{
  "num_hidden_layers": 8,
  "hidden_size": 256,
  "num_attention_heads": 6,
  "num_key_value_heads": 2,
  "head_dim": 64,
  "intermediate_size": 1024,
  "vocab_size": 8192,
  "hidden_act": "swiglu",
  "norm": "rmsnorm",
  "norm_place": "pre",
  "norm_eps": 1e-06,
  "positions": "learned+rope",
  "rope_theta": 95700.0,
  "rope_fraction": 0.25,
  "qk_norm": false,
  "attn_scale": 0.125,
  "bias": "qkv",
  "tie_word_embeddings": false,
  "parallel_block": false,
  "init": "uniform",
  "init_std_qkv": 0.0611,
  "init_std_o": 0.0,
  "init_std_up": 0.0611,
  "init_std_down": 0.0,
  "optimizer": "muon",
  "learning_rate": 0.00166,
  "lr_mult_o": 3.0,
  "beta1": 0.93,
  "lr_head": 0.00597,
  "max_grad_norm": 0.5,
  "warmup_steps": 200,
  "schedule": "wsd",
  "decay_fraction": 0.938,
  "decay_shape": "linear",
  "final_lr_fraction": 0.0,
  "batch_tokens": 65536,
  "max_seq_len": 512,
  "doc_mask": true,
  "train_tokens": 787300000,
  "max_steps": 12014,
  "dataset": "wikipedia_en"
}
Each number is 128 + 32 x the weight over its row's rms, rounded and kept within 0 to 255. Layers, rows and columns count from 0. Numbers have three digits each. The size before them is the row's rms in percent of the matrix's.

# down: layer 4 MLP down (transposed), 1024x256, rms 0.0924, rows 920-986, columns 192-255
# gate: layer 4 MLP gate, 1024x256, rms 0.107, rows 921-987, columns 192-255
# up: layer 4 MLP up, 1024x256, rms 0.113, rows 921-986, columns 192-255
down920 094:143149129109096097111187129139198116119098148161077117190151153073141090104101111157138111065187183120150116093147057171061129119125106184073135143154105139123161142062138137051175161135154125
gate921 099:217094124132129135164166122187074098207139152153116167100121092091124127141113163123155112117100160136135109122110178148116123100127066136128100145101119117114112132148155110097101136129105178
up921 092:141098134134115086101105119156125143159033115162145127149217105153143183149081162134134183156153140149136126189110119070040107117100140160118143150127142109174150073120157108116132154119079127
down921 100:142072139104119137093137127135044109131150128092135172106069115108122093119168162089120098096161122103168104171128117192154113098131115095149157160096151065102143124121140113087144155180077142
gate922 115:101122149164194109131093145162151145102133122087121132124134175147186118173158136151119149116191103157149172163137166171081174113115099122120131116123152180132189122117131090106128081103097187
up922 108:138114145110102126190132119141152127115165083143112085136094121158134135160136125153132103090210145167117131127104165146191094125084102209123179131106111077130124064096208122088149151123064164
down922 099:170095135127146117090093114088119108103159155137147108094208149130133179170129125113165149136142162173128135162173154125136137181127108130103142103136179158113130125124062166108071138134108071
gate923 106:140170120131123184103175107137126138106120132088147147194142118150182136123095100179130141144088111125155093122110148155139126102088099141165171155162085072113199169139151116180101161134138091
up923 101:078098110138158085140111052116058145106137144123110143138157112116125154084152124134147178100182099101109171070096128106137094098133144073156151052161095152142127117100153165100150144142143111
down923 108:134162125154145148085098123120124078175128087096126122173087131122121100116061158063101133132081099142088132129130117132148131137146205125156106135210164157117131117132144120161096135126144146
gate924 098:184151156079102079159196169176128130108092185118070122143105115088168124100129124178090126139141160143158093109137092145133108161087127140141152058132180184185110151092156155153186166180116156
up924 099:162109137133157100170102160112103060104079128144144130056161131166139148099139147075144102167160119101055155108048110131126121107134140175115131113098118060135157109115182103162096133110133173
down924 104:117096193164140098066178181137126167161139088100156115080139110084152144116113135151177069114143153137193116116087144089144118127132130110117088184193094117152172117089090161114078136115095071
gate925 113:146133143184116102146073150124214165131117109174099144066093100157161201134130131115157089132165125085149100063083127076150104151133153167139140101140131108126114161199136104112174156146149092
up925 112:134077096139144133148127169143198164117146117094110117126181129125097154146132109137099127123067094130132094155121102139102108103179166081109131165126127117116117193102124163107107168141124179
down925 108:093100157076173176114166111109081169130124174112134131140072178137144148163143121042101099107153132088137131155110128171090127106074150114147073114156137154114086103039145132153098139094146108
gate926 098:150085164124082128133120137140118102118155185133168135197049108089113179116141106121147124105118066133115104077159089172133090099124152065086142095131118109105113141052159109080179109112173105
up926 106:092146127131153132093136019136137105152143138138057148176125110152137164165143127092137107118137095144135136075091133175087121168123158120079134103119126172135143108085122157061058131084071102
down926 104:141108088089152088163132127112142112105170180132176087133158159202163099100119130069133155194177081127151124154191085165116111163116151137103148145095170135114112121146118050126110154152139162
gate927 099:126128097088116127095165122137118163167135157085138142144092125107101127150134123181155117126183185067102147147105139127072153113117146157196190163128154130131167140111184102152187168174128092
up927 093:146133131140137187081158147145174088150157143096123096109093104141115146112123140183110129170146127103128180199114153136127141097084108144165100101125144131184083175136157105164165169200114103
down927 099:115126163169135120115095136159133124165064089100174129134121172108128088112093142186120144129154130174126155124147175102079118135103135110137122170129112164167110170152115115120131083088152234
gate928 099:168064099023076118166090167120156131111134096103153098097080096111185134101143169119152130201143107178133170168117159137183118148112105083086196099099082110139157156128112118143120168087100131
up928 096:171182141198100136125107144099099115086135133156141144108136129059139108171159055126134079095078146122132157113090151127108098150155105135141104141156145111116050069141138103133126093157143093
down928 096:120137132072195163084177067146126074151147105105144114143126036195112136066100120145138116123104094035147118077128089106144178141105149151136118146153128104078155201136160069106133146085147099
gate929 109:146114060092068068130182159124190113154136124143122126154100131145108123120056162194145098090097130149100141086139145131090167187099194176103050100054149122132174143159093138164071087107184158
up929 121:126142116091123113152116124107157110136128098060112140237111099146158114139122196158134096129155140153115130164157117192154112118087153154093074127087195140085113104139124179127106124090123172
down929 123:142109090106130054152147211113162091144154124087135116111143169128105125101112132153141129113102066127130181097081151168123084075091139145153106060139145103149176160161129144162072115116105155
gate930 097:124132168099129081159081101100099176112065115116098133132107109103112173121125175112109105147123170143088137102153105094152216144084175112138150116166102144129200152106148146099072148151125087
up930 103:131139123103146163050164133187174128125222131125098139145112189174118135158109190142169107112053160077122105144149192186132121158109105166119125084146194171129137160070093154106112079097108077
down930 098:167090130103078062077115165130100111094056182099154171131084092133103092099106104170163115139121134170106094160122136130115114148150121086148139112143098085122123139145124112121158210161124154
gate931 093:092110132143133112178093076049104115106084091140115115172122115167175136124172153123104109124077123188109142146158138140081062113157117145106165087183122120132154104113132141130106129177082127
up931 089:080136154178115135145084067142094126118126130160118166117110122070165187119136095162141193117129170156161172128110122111162172175080121173123119127165120196088136116098131120099162119168147157
down931 097:067139157126146125136176077116164106170146094144112126160140126111152139127101128125119119151129187211172130088122122099036164107106168148150136128074181112119155134127137133199097112093154150
gate932 104:128152062076129107105160118085129063083150078172105135081120133069110126075149114100180112139124082167156172144072162087125124133136129087119101096131136066105128090103080114081128149072070108
up932 099:131102112112141059107117138104113120151180150080113197208144126148131142122146129147168113106129181156181087123168149086207148122164134138144084161138141131145134149103060133116190101088110079
down932 099:075085138160105157130105162105127120140124093134048157085047168106100134126135169166120063160182151149102131120125056143096147171125103119093135115137178129104147147130144143133138098092104100
gate933 097:119155153208109138093163113136144162077167121090183096213221095087114112133082099159127108115151168096083163162131155127139114155131144098201069115144108182125171137087111131106160153185103162
up933 101:102161101104170171114157110124089073186155156103145091094080104098146119118095157080111170109103151069139130094067171153066112085087094124135154123157086184133126116161096104096117068065146110
down933 095:148114121084110111136098137086063110060122129058187175179133134127131111129139135118129166142107140147089147115149120095165152093115131099089132056116143097115104149108118087117168106154165167
gate934 091:134111165133070102142106114139121081134143078181061168100138192114116133131115133114071161134151041130172154097094092135153162118124178174110118099136126164086222162095131063130084128089097141
up934 091:153162123089119176134104133150072129084117157104135146138045179111153115131101163163050108119146100177091149132139174107131150159130129140140073111151103118136133159133071212116090169124111129
down934 092:118112148134155150091178151161099102127125133171130152074137168065108158099138191127156136102162159130111154172207157165078152108163159092101202129085145128105177114087089120127096164077106124
gate935 120:175122115111161143094149099203116150126158108055140169164136113105088133062075057172072075110158190168122080113099087155095143126162114144112099160093162154103124129124095145100086139098101122
up935 118:091090156130144140172148096036113128170124152173108137085130106098126179129102120112138177101101115090123094165158133153117171089123110183107162093134152107165161082100122138033157111107127132
down935 108:187112146127129086065072103130139174103146104101147105107141119118106145090134093116092084082155161152097104116161067105033139124086085106122101143112169141166166119127182194162137144154145131
gate936 105:161102137076177121075165125139104154108091129114074145109164092115121080105154087145164082121059117058116113125123111125130146108116159159112144144128174090146113068161086093119112137118116091
up936 105:178099150209123137083127120124085118133124153128165107107142118147164099121148150136140162145122116175111121078154087050131106123109135099148168119103118101166109155101116135101146173140163105
down936 107:149069179104174081136129120130106110172155122121091102169125166102120118143075171093173149124138056104175215090115178137124133139124157126119107107136088141155158136136128122089101131122121142
gate937 102:159138141121154140077139121131171092106104122108103130158154144125135171210053090134185125110138176089151191160107125079177121169120134132126149131110081094196166163173107093127154130093092093
up937 105:136166073167056076121119120108119119108144133135070108125071156188179130123148143116119143162153104120125176111127158150089120133074129123166125112166098066090101119163121129146126086085119115
down937 101:149039153126090061155084116127173143165123141059183049166141086153127169111098148111154139104120158159122122099128129133151146140236130135091081141137123101114106158137209079084115197157089106
gate938 094:046171149060072072114136134140094092139174083135152119123156099145170113108125139069171150140150148093120131081117166102103101138113193059133122089133100066100175109115161087164148131138074115
up938 091:071127141126164156076084179137132073129106111123127149148106151142170142093062099134114112124152123108103194129068104143113141162063144134109156094151082145150144110142094068104192133100130156
down938 095:098158151141119082159138139126113186078132153117142131120148142167108168129149161091097158104112143153133088112183130077117055148177124177074099115134180079101121114116121167147111103164112085
gate939 107:114109112062160116170103189074130141121133078115198138103136066153127123100154118106212130137133168156188077134158125126107114136109132135131150082154120159133100153112161103113176173192135146
up939 104:117122106094129124164091175151137107083127179121128074115093105079112129136228114115189145101137100132120160136083115074165059127135090093068106158146144158087088118127157167154165145074106111
down939 096:139106125144085117164168198175128073109135066166162133121177138171141059137103124172158182169117140105092204126165107180107152139167131120169157153133074118096118111163121106100119100168114195
gate940 099:164075114074105113151091114101137146114126095083156135148066126054122139185187101159076084146152123135126151081084132122074128136176133120138152109151207137098129103065148126165154118132122116
up940 094:111161094141199102084111129133045135136158123187182104161151180113133097096141156155168176125108092141095110123125133138139097151098114074147202130093178099096097193097231119087058097108149101
down940 098:159128176148087111170094179134144172094205048069171069099146146148132117118117130126120167140139140105161106133083190150104134183128113087152119130111132135073083175133114134147064103122133075
gate941 099:157162159155129190076148111172110086087166130131124083149100053124185121111187100143131129091087094092096180131113160132115076105161117176111072071159114101142145098116175129118111089120131136
up941 098:167115200165156113105129112125109091127108100090092130171100105086105160198089110145089110117109099092131144105174175154175097065094126154121128121137132124202120076091118166147147162160132173
down941 097:154140121091086131130121134124125128198101184078129124132146187154148214137120113194113121068164110121134106118063160123151153141165115165077155127118164163070146166080150111129092143177089078
gate942 105:168146103125136082070148140085090045150146067123123066134156103133129103131109197106107082141170173165135117114146126152176098128151106110098087134121151082150146123161057135164133139117136111
up942 102:129156170132159117128200131081108072121101097086132108107116123163136118137134157113127156169111181121084081120124113152175114147158085104090153101090106127120042148149194150116142106148123146
down942 104:114127128084093121108116115111150093144115121173054125096072109137109136154082133116136107106144073117173113133109102124123157123168127073157156120085104105123125126100090145137095129107151095
gate943 098:124127171094118155139167077119135098111175173154123128084074173173090099098132171089131184082133125106116115122135105155143086156157139143153144196087123152150104142133143146178144141148167111
up943 101:155092109162104107091159178199097142185131113128124093144100139155097173141162111098123106109176127205124132163163118063093150140101091124078082163159126155096144142136106082105083128172148169
down943 097:168161113090153188110122182100077144115165090121190133127144096091124101180090122124092104149068111199164179151145084121174146186111131170173200110157160077176108034132133100096110134179123157
gate944 096:123156151102102143135130133164107132129150118089133098131144079081129098158120171074124168139148132137167105151190103121083155147087120154188200059148076176111175190122122120108119074123189105
up944 096:173118148192157109129114163167145209152115117148134126198141078201181142126113115208155138099080111182105132123099146111127136060144200064072069162143164105154110055096086135143111128094134107
down944 094:118088166066169172165125110095082090125101114139063172087173108177149181100107169075120173145145131139140112145088158091159151182143184154079107139111099147179127080174117147167178067118145139
gate945 104:158069055120093114151122134108150110106111096144079045104089108132162172096088089168195118157106086153164133110146165102092094164188095159080142183145071077152138125081111165103105165124132133
up945 099:164105096136109164091108173071209131059154176092040158155118123117147139161126145134097106134145124123072119131171105143153157135125110114113111140151126133105052137159146123206132116110100091
down945 104:122216161107136143192118047175113122132142162161199162152136138126105114119137127126131145133118149142100162123138137117127116118160077104167104105200130142141130146140120178164090161120153132
gate946 101:121103115091058163084144130082131125108164083140150113172075127160221110173092112127133129100101234193118131122144138146103158090204128084089107136085122140137122127051136124095177151109119134
up946 092:149131147131162154162189103113149086126105142155103094099096079174130148092101122141127146148180122113092138080088116074109128153120138098157215114168120107147146130190100228080110137106074092
down946 103:158178098181150162122107154165140181079140183084077106147132162183076109117125112165106120153148172165138088126128088090111095214159188132120108151127124151123099113141176132110153187156157125
gate947 112:101149094084109122151063133143134114159114088148100176202094141155122147131091080134132155146148113143163111109109117104119134106126155132169109130090151106075078153078189087093136155105101065
up947 128:097165112135133195168130094151080092176114139183170136133071114187101128168096123140155169119197143140168119126087170137130147174184150155138149110114126081121092046133120104073112079126146138
down947 114:105180162150022164181104121152126133184098087092118131148150147098172155091096069094137119140137150115163095119085094168115113150115171134115092143104097111135081136108134133035103120103125106
gate948 098:121113132113125155093108155128102152164126090121127141137122116123081117091063122103089104136072129137092116124139053088076168180132102108109116157123156160118163086143162141052127127105099125
up948 104:120151137158141111050109160087077103153084125071129059123082202081133136160143135114073098216102107192114115155088107123106121105120149188057113096125087123195136207090157151064135140115095135
down948 097:165139151111109135132106098101129132114161146123128097144128144157099161137122116068137174108196139154126188133132131150056108133172093137126142121121150056124117192153160159113120063121141180
gate949 099:153141111105124094108112118091115080126073131099115137133147099159118131122086098106111137134159131130105112173131091096103127152139153129135098145094190090095069124038094058200142171149113095
up949 097:126151102139163078173146171163160146129104140126048073116121154144115093050129183152113152136093154107117080157101139120149074115082076173181122135146081124107112112175177142137102142120182167
down949 095:146112203126150200116129137100142186064112150125106143099152099104132117144095144162123099148142132065086191154110121109181154081144117122173132099094132143123097139190135165137109157076106150
gate950 101:114165117117112165088153109112144078095178134154089106060240133101142078141169136111122092145121135138122091116140136160147132108161171105151147127167112125147092185112171169138114074181080138
up950 103:165110077140139038144069084094156057059109140104155062118179098134122101157120145153154123147119062164141111107122092144149080074092169147111132090128110189098134127074187142170147145083125132
down950 099:125163169161135143126159110111121134169117103126106166117086150156114174150129090117157105100165141135141143137123160111138119093161145132173073072137052092174124094156046111100146163135093168
gate951 097:087145136157139125159135108098083196111110119152120151084139179085142089141152078118098100187123161095080140127121110062123104120112141153189084059057125121098139137100138126081119136138128147
up951 095:158113134182161159184239102139167132155085110116125146141093139134146181171128096147163165176179127156093136173112192107121122160118087128098111149072101115147128149159138127121096163161143161
down951 097:128152143147170078158125168123173151116105099176130098084090153159098097128119140134104118119152137120090165086150160121127162136086140084150055117115107199146108080147119116086170082173117126
gate952 102:172150115198110107095173133117101131146152135138118123121147134082112103101136150158149081167101129176121107128095123172092162072114149087122101097124138112101095139154135131123111119121105173
up952 108:135123119153101102089099066110075057166145123129105172135139105153118118104189125092129103114172134161144089131052115150110155121144048101099113130075120124118139117175131162093094177148139068
down952 106:138127109191186132132150171161139199105106127171152125099128125146164068153151104180195122093153144137160149121113092086183148132099103084098143155134096122145102133150079135078134109129137165
gate953 104:070155157092085086129137121124152108173152142125111128166101149082092085056113141128148142133117075142190074104150111104103113128121128165128111142132100117053177111147135093044086142040158148
up953 101:167139143153103097123123154124137137148127150188174098136143142155116135097089151108094144118123145160155158128136099140160115096126120188123161173100177159065109061107077117151151111100136128
down953 096:084105121067140131166184159120146189135065153072129124049152192119163140209153097092147138151076162073142120176037102172164150145140089102148131141184110081140105184159140132067108154167138105
gate954 102:139179142123090127158151174138093093042152127145113103132135108162128141124095133141168149157153189137143054079073179147087150114145096133125154107150143110050152087141120098174116183113120110
up954 101:132105114143122084117143141127096155129154146181121141141082136131085153118137133084175134060104152125136075166138087087110126098145079134161073084182131096104143116104168136072082077180126139
down954 105:171111160113167166155110127136076096078140102109141072117107126114182106152087088148110122125143148160134119118159121118151135088118118044108126133147091141151137141128078103183167170106121128
gate955 096:135100071129130122121153105127141114130110096068090115144161117145151147123124100067094124078093162196147110147127113108162123090117129107103139079148170087113133135127140116130138135151086119
up955 105:114173179140115161110105100124072182128172104104117127111134177070125128131136146150174129121177147171134153140131175133166076101103129112159131136169116136156183082151141118112156085118094121
down955 098:087077111143128094125113146091152150106151152146173096158108091107162131170137148139090131107118166161151148111167111126103151116102073130143099151060099096105141112053142104066085149102226171
gate956 101:141105111114123128110208146120119147132135110091182138133045112077172198153101141152128122145126179096134113121082121102139121140142090096126059090140080124139154109094176018099185193089138134
up956 098:119132162119090069058147089091169163100142153082129133066081176108153154140144132123123100129074123083139090101108153153116118143123142148140096098143145165085126098163112112142128188134123195
down956 103:126077107101174210164144188174172108149161105155051122106123103073154078112153146141109146120143133107155160119118127166106162102097107119158201155088127094153089129134120109140088156096137100
gate957 098:145112082135156179078192137018122136177144156107124120185112161143179122120152077114123120143111151067125176117189156119082115118132136169192128118115142093134132133118095121121124120187130166
up957 103:097143095088107165117114129159124190064083154078110103060125131110111135171136147117181118146194096126110162163134138160110172111123125178140179148072119087109091070178162136102132130154091106
down957 099:119077138111089128087154110113122084190112124189111132132140144172139162165073176111152101125177150167119080064139173151139158157119135151072136177147119106110101114128126116072110140056181129
gate958 097:172168101214176101132155132136139096143131089128070106162106133181135125182114099165125116131165149177113166134077123156134104122116120158138138149151137115153085089139096101102139160105133094
up958 101:154138092137116142140130115147102110136120147172114129087117165106117113083080156160172081151141138105105138110108146146118115089120149144155120090133120125118180105140146076149103129092120090
down958 094:119165094088087096170096119131116166085119097144139137125150083143163139154168082073053153058106105160149109158142104083115103133110165102125133156145098137078078141103155111109159109148107174
gate959 098:117169106090119165200100115108162082178133114067069078115109191129112108111163162180132195106041142128082131116109132112171146125077138128095050142097087135140128082155146087107149193089156175
up959 098:128144164101206142199162121095157160074189138125097153174115155108134134163103170136050126162151128093093197116188114172144139023120160078074188110127118187111103080145108105078075161212139089
down959 097:140144111111029111162161151107143101155138179116188136082090086155124161124132107127198114166150097083116071164119147122175186187125108126131122165131105139153112150115211170158139090093096082
gate960 091:114096122132159140177115156076128142148083104087088138089084159080093163105137131133119150104133135188104161190123154166155119112099149189051098123162155075123143131127094146143120067101052118
up960 102:167171092156122145144157082069140151141133114134119183118104106140125141197117162150087199136111130084094107143145108153162161124162082108154168128109166159131144103080099133175139116154118077
down960 094:117104190132148179127110186194166098141144126122147096166117154079123113096161126132154090121086088167167128104115070146148116090075167142107103139138101103097103154163146141142087136104133151
gate961 101:157130115138145110157139151047112100093089099095144088121128179171080087133062111125088177160204135139112110144160096147086180143101107173204156189097135140082126154120185089102167070128129178
up961 095:113173116180206150113117147144209141119122135074160166165130134096130134132165152123159102098140072123187138119114098177079123113160123114093216122129175148143099155068112145128170142132152056
down961 101:130109106125074138080095138060101107174169112167107101148127135157122106200163109120090171147080169156121167129143135161147094147137135088181115150114134098108136117125185115153132106121146176
gate962 110:131134160140131111136184194097134128067063039167152122101094151121117100151122062157184104154141111125147141113132151150161216171135082217123073121133134105117151102137170172121142097119173136
up962 106:195160152144142128084094119062116163142118147111159084111133133119086133123156197119130192209091114115069139146091119151131081154104148148119172148139141115124152202130123141164160082119123112
down962 109:119097112063091171179181101101120080129135100182128143107088134076114129168166093112162100162135143184104152124143101161112098135153120095147184058136166074143087096193132122104147126173066117
gate963 104:201142102153093123159178089154124134146112128136125118155122133179131156102074056155166158152141174129094169080133117115118146113137160117114142115151114150105152166122091110130129181095139107
up963 115:123119080120124113121158113158157154118157112144132088176136190127134103151155141164142125165119101060114166117171118145116085167078142093156123085114130133078123090165115151108097135146133132
down963 116:100150143136169090155106152085090149087107105140084178118112139126137134125146152089069053119192114173098122098121110175182081114135185148120157142101172111143113075136080141186160133146125156
gate964 095:159131110133094136072162094133155124160159117133133097134114127106128105143093148161151169085116121109116044096149116137091153162116212124064126199112144111083108135154077138127153094144159185
up964 099:125093122068102136148148196162106136081134166116159133175138134109180129130158092168179079133130156099099134146087133133158108092136137144087129075106039092130101158076151179148120108127168113
down964 094:151135157179113130060047129142198126148178115166056157128108158132109090143137103156105135165115135123101136108160097095128162076061126172117124179162092144091153167160138128127112199115134138
gate965 094:091104107148081164166061084130101160146142108095159131092138135073074143142100104053114137166181120157162133144130162083110186178161160151124099153127145136155142052146102140075100145113156097
up965 107:119098145135085150059156102155137124075131178124100122160121185174145109174115196119152212137157157157115113126126185079062131171149165109073149156069149134078164101164140082106143079085147155
down965 100:137139102085143127174139137098146106121082117158140157142129121078110165134071119163112067062051135165179076114098111141148134163085130149154068127154125121158130160068175155156151170129106189
gate966 091:092117163100167121145146093065156092065098129124152130139083143084155140145149163133158114102106134130171185069093116134148143144149086160113051147140089094095084146086141129181128107145092167
up966 092:094178093133103110121174083180121154162163131180125152154163095202117105117115113133136137124131068118093173119143165072104166173105136125154205165176140129155116157113114099070133134079147136
down966 096:113051116122061151134113155104144138103101138105146124136130137115129123112108155132132149110189133113117134118110145111108156138125087181150123099084159181104114115071094120125142120123114062
gate967 084:130090124116120117111149130148118144178115113120114118113110164127110093065115143158176105110172187138148144170152156107076134108173124079110124112181166107104057180162157130133123092174174144
up967 090:152208123088099160080149137118113198132145063158117099203121099191125119116174098169092123106153138064155160158135141098190122176140146123096202100194153170148104083133152111096144155119105122
down967 094:155109076144138088161130133172099105200106185070107152085141165119129160137119154148158100180162132142116103127139157123102099094132080111115071172123110174083101158155142115105110123175203105
gate968 094:124110090107146118147112073115198157165129152189115131085131097069133119122118166134148142154196112108061062158118147164129095133102157191166133086114140128145117081086166124118146131108185115
up968 094:092151122156178110127175081142132181156174132146120114112101132101085118142132132110172131125181172156120185147107159092114160143117143157157147080104154180181108096134084135191134179103117172
down968 098:121057134111108148157026109157060097137084101137077143148081148083090113118146140117156170112116108189114095175084126176160105119157108130127115121096137145173102105155050105088071147128126083
gate969 098:155177110166124120111132088123119171106147108119215167183139132092121155183081089204120125124096159118139108107129197115091138123164105144125114108143187097120127156117118149133136102140109099
up969 098:123131095089106121157088108168136151103112107123180198154133144094082046087089122153109152086135112168118112133106109077098081132101122144124158071168218133078173145120166127149128109167122112
down969 098:138112133118159123100142120134123157118140102161107107068096081139175164159176179070087107190114155147123129117168162215105112126092168094118092166108098107123077149173151084152108121096132165
gate970 098:092193170077157158137081144121144117127156133163135132095130067144126180038114104121171128082105168112126086106115112151138181172102105136154141134136097095142197127099123169121144114144150082
up970 098:123090145110097151197105110090197102074172190100130106106188132115137089099155227056172087113146166117142119113108177102108113135128107039144229121157081148115142107129135158177153198052108130
down970 098:146118124135152093077068173166055083058151111160124135104151092152086170084124132148098099149152117133121184086145094157121181148108100099154098094144092197173100091108099112120175147128136124
gate971 097:146107135105112146169150138107155107141132056104081156170145149135106126102182175155123126170134133042163121099133103161146164122133132149082150066170117124143154103112172182116084090176146156
up971 094:124151157107172121125136177141146084122155117108124134121116149171165113141092145180075096074156096116160123086180078100164105098128160117103211130137117110154123148066138085127141137157154123
down971 099:122172180128088108180132160121124186093129154133146121116151193128136092176144132139128148096134124051154064165154122136059097170098148187152095136176135115136077133158137126180137195105163138
gate972 098:143133104153150202158100139091094142134120089127137098121169124166143151135161022135203112105129151081085075101183117093074172124092138120138090142089114207074160073174127118118102103118155161
up972 102:117184105120114123140091115188120153055122132151140123125119105129138215159167140130148131133089094120138154110127186164161154097152096109163122090140160138136098125131174143121151152081088129
down972 096:147086137136170104127141183123128105180075122176159140129078164174102080149115075137119072098098138102095120103150075117117176146113150132134108078128100100132131176124094092122080115181186161
gate973 104:140148203195147119133130129141125159116119150125089159142163078075173117162124142082093156113097134124131179160100060118117109106091113094142090142139137123102069157116095126103194122109130120
up973 095:100124114087146155109175126166176122173185125146099123160102182112118099136127095101206133130110091091118124097128157100179165116102097159124123101106033090158171173110082183100153140110202092
down973 098:129128136106110173040131100114158111094129173168103185122136143097091071151116105157136111125094153088098131118128181145106105104067086138092108092069144140060131163137154120135144134095128197
gate974 094:138087116158158099131167114075197159095164119109169138145126101112162178154155113175142130104096132124133176115149173078103052150090088123150062133156169164079152161158170134183168086083085116
up974 100:078113041084089136114141144106154121169096132129134162126078123127177135104157151114131076140102165169149090119167149138103126174119101146200176071083108095147128102141144165094200138106168177
down974 100:159089173076102153166104102119114143137126099075155126138143025125177075145121111111102121081085117088158177115097162136094180151174132140064099120127139114103096140123134137125128209184109122
gate975 105:114137120129107132123143078180123091112139146148166105116104109101136149102081155126140155133116103092155102170129143114161191163116222069125151150174110116183133103049113056130114136128132169
up975 104:145133117134178096143169078122147096108161139098124105181134169151131154102111099085131168042136138075101137138131149139128115097157144126151099119073178135099125070190148133159197139118125164
down975 105:131118132135105111151189086131130144176130092102113163092090122102182135150091113144121151181130164136146107152123149074125129149104116141115179079095136104083097166102101077126117109103119141
gate976 097:114126149184122115170154075119075074116159105130035160169095117115124155110098114109113184146044094115097166148120098069130186159159076122185136153147123157155104138140138188095161108129136079
up976 099:084067133183111074153144177102106152150128177166152119151183168098116112076117120159115115123162127178105105219142130102138111066151157136187113121126139122130166171114112121129110185098162106
down976 091:143181093109196093113150100142088142133108084136087145130097102136132134127094155125137198157081113122146146142107073141165142117164111152083159137185114168108133102113162109126147160130102183
gate977 102:169122138134092136138091121100116109148203081120195133148073089145111117100169159127163124156127054081120121090119069129117149178193190142127147118161118082106148111144143095157107119222112136
up977 100:069075059111158179114186161111117137180182102135145138171143094100112159129175111139106116136145116129129110172143172118122109117194184169122143159105137120134120179087148066170167107134075113
down977 097:143155101151159068163146179171089094116108109117136209096136166115163141155149142112107097117115153115142152145091151097129126122135078099132126133121131175135167087157147149134123122166172148
gate978 102:081112091042165115118133061145124201153103146130131153174078127116105194051141157129167161180087097098085126157073086112131128116111150176081095148160104065134089191072098147127111148118091079
up978 101:185175139105157137151165164208144146219095143107118137101093085164182116125135143159122077115101159190102146192183120164133153120190081114140198198123140131116118143126100127131129099167134141
down978 098:106095107111101144147091095076144097088147113164146124147100118092167140121101134142192112122120125092147110140108122132107185143087149157076100162133094093141094184099111135085144123134177156
gate979 103:121111086174170176123112163129103092109123125111137098095128148130104146134145109087097104105138184054131164160089173097125124117082178098114178154066186145167118170140178116160122086148114136
up979 091:151132137139094136122202118136116114122101106185166156160160196134080105119109112136122135164119109107111080136097183091067104147134137137103173156035162143085153116133135122168101123074145118
down979 098:131160132136146149137121113102166195231163127156095081143112100126117043158134189147139106137152089143126168118169141164146116102082115148108101074169125104070112098146121137096124190116155154
gate980 104:131196130172163129096112167168162171090153085093147113087185128145147133141136168144207154073130147165099106123176120126101127130128198130112120099145175148082117125174157069166139104141113111
up980 111:140127132135117163124156124147158116128106082097136118126112139053144176110094175135120130135119123106170091091164078121166075099121104109161145129079114139098161134154114172135150171193113112
down980 096:099141136083109125124072161120130099193116135165108187144154090161091072113091182178166163115177165176100131113139123136162158103134091128114133056113129159189112099073148145146103145108151129
gate981 098:058168161142101155070169139129134138132135130082102182150139136117050139102160116162138155138113106073100075088067112088089157148154114146183145147126149151113105144138153091125125141081165100
up981 099:127131092127123128161156140171119121175122084195129082163115080080114103095082086069173111079125098065101064099167103119156154135150135149106100136137126066158166124156090136059141100080112111
down981 096:098129098112136157185145113144153101094180117119104165109108103107105138133169132141099107143105056139158115144113111139132135149167107078183097107108175120063065135155164119137149123121159173
gate982 093:109156103138209125162192168103093146110177182167140103172114076171166133086158116133157085102099157160149179080162095145078167118115137117103151104124118105138126092104170153104161149127153140
up982 093:114194091124136142169084140126133180119126126089114114173122162117141132183130127081139098133163105182113089109118161164120071097128201119135159067138181092140149142124172083165151131153131172
down982 094:107110100126096086095159119175102116130133158147105147118141137160129122135121178149078099083098150112231097132110134130160177153036093117161063083127102146100122156117079161104171139103113193
gate983 104:135155152109113116088168080139096195095181117137142133200098136101105109143097118147129145131133173120103129157155086126160095196136113131177146114186196094136111125068178105112124120144107088
up983 099:068199120181119114120112192190186085142070124087165114147113136164132118103145059081096152137137146127147153094155106150092139126127156146117095132135156119090101055093137136126120111117120182
down983 098:126191203090110129105086140128130141108124064146134128109092141160165154082110169101171134137115107102175199131151066071112092123158139149139164108189119121111148150130110149120175112108126126
gate984 100:143145064033097132125128189091103084137156129164147060107077076103153186150128185110104132138162094184111149133153158128158138094134141154099098121147108111109141134100156116169184116093173145
up984 100:113195163152168181147141160134171158163189137085092159162165120129147109080147115133124106085077123114155095118176117177099101115147101164157160180120119141194179134097176118133084123203146168
down984 106:116114151085094090093154117124096123129115133144184085107107160153119151109147152111144137156205131139081152147059134109153122100085101132059083070126159097080117117105195130189162132074178134
gate985 100:070129101072092094095107141142134088179073125151049152142127181116108119116097160167121147155095155108146086078091148153165107117164093119114104147135082129161182116125105095093132163090115107
up985 104:127068097119144123111114146127100073175169141061175146093164155154129123113090190078165116098146171157102152088076068128126113120145062126144201178104079141128152094117164159098132206148074152
down985 104:150140159094133156115112121121165143128097157090157142082156133157106053129139103152069135155147105107144127162117090107105181177134164110083113087101145092101133140114102106149159089131117103
gate986 095:176125104137129118095191129134191129119101098135173104122087146119094165135117150078095145100124182132173141089114093086090193152135149171154123083083124104089155147169135111113156106077060154
up986 093:155132098107159120073133104167129129131053124109126114126160200117042129134136138101144098101108121117070125088132184136146157119117104066096138159117109113095165140168144137170105104086119138
down986 094:100114099110119145139177097103091113085159094140106152088175089149106081170116137159118154179113150182081098111149143142139073101160088176082159085185147167135077112135150149137177119134124108
gate987 091:142149191148107158152166117144128062168116135128107188127190140132109107105127066233111140137118137138073153128147133152128096196117149122132163123110149137136151081138113156137132105154194169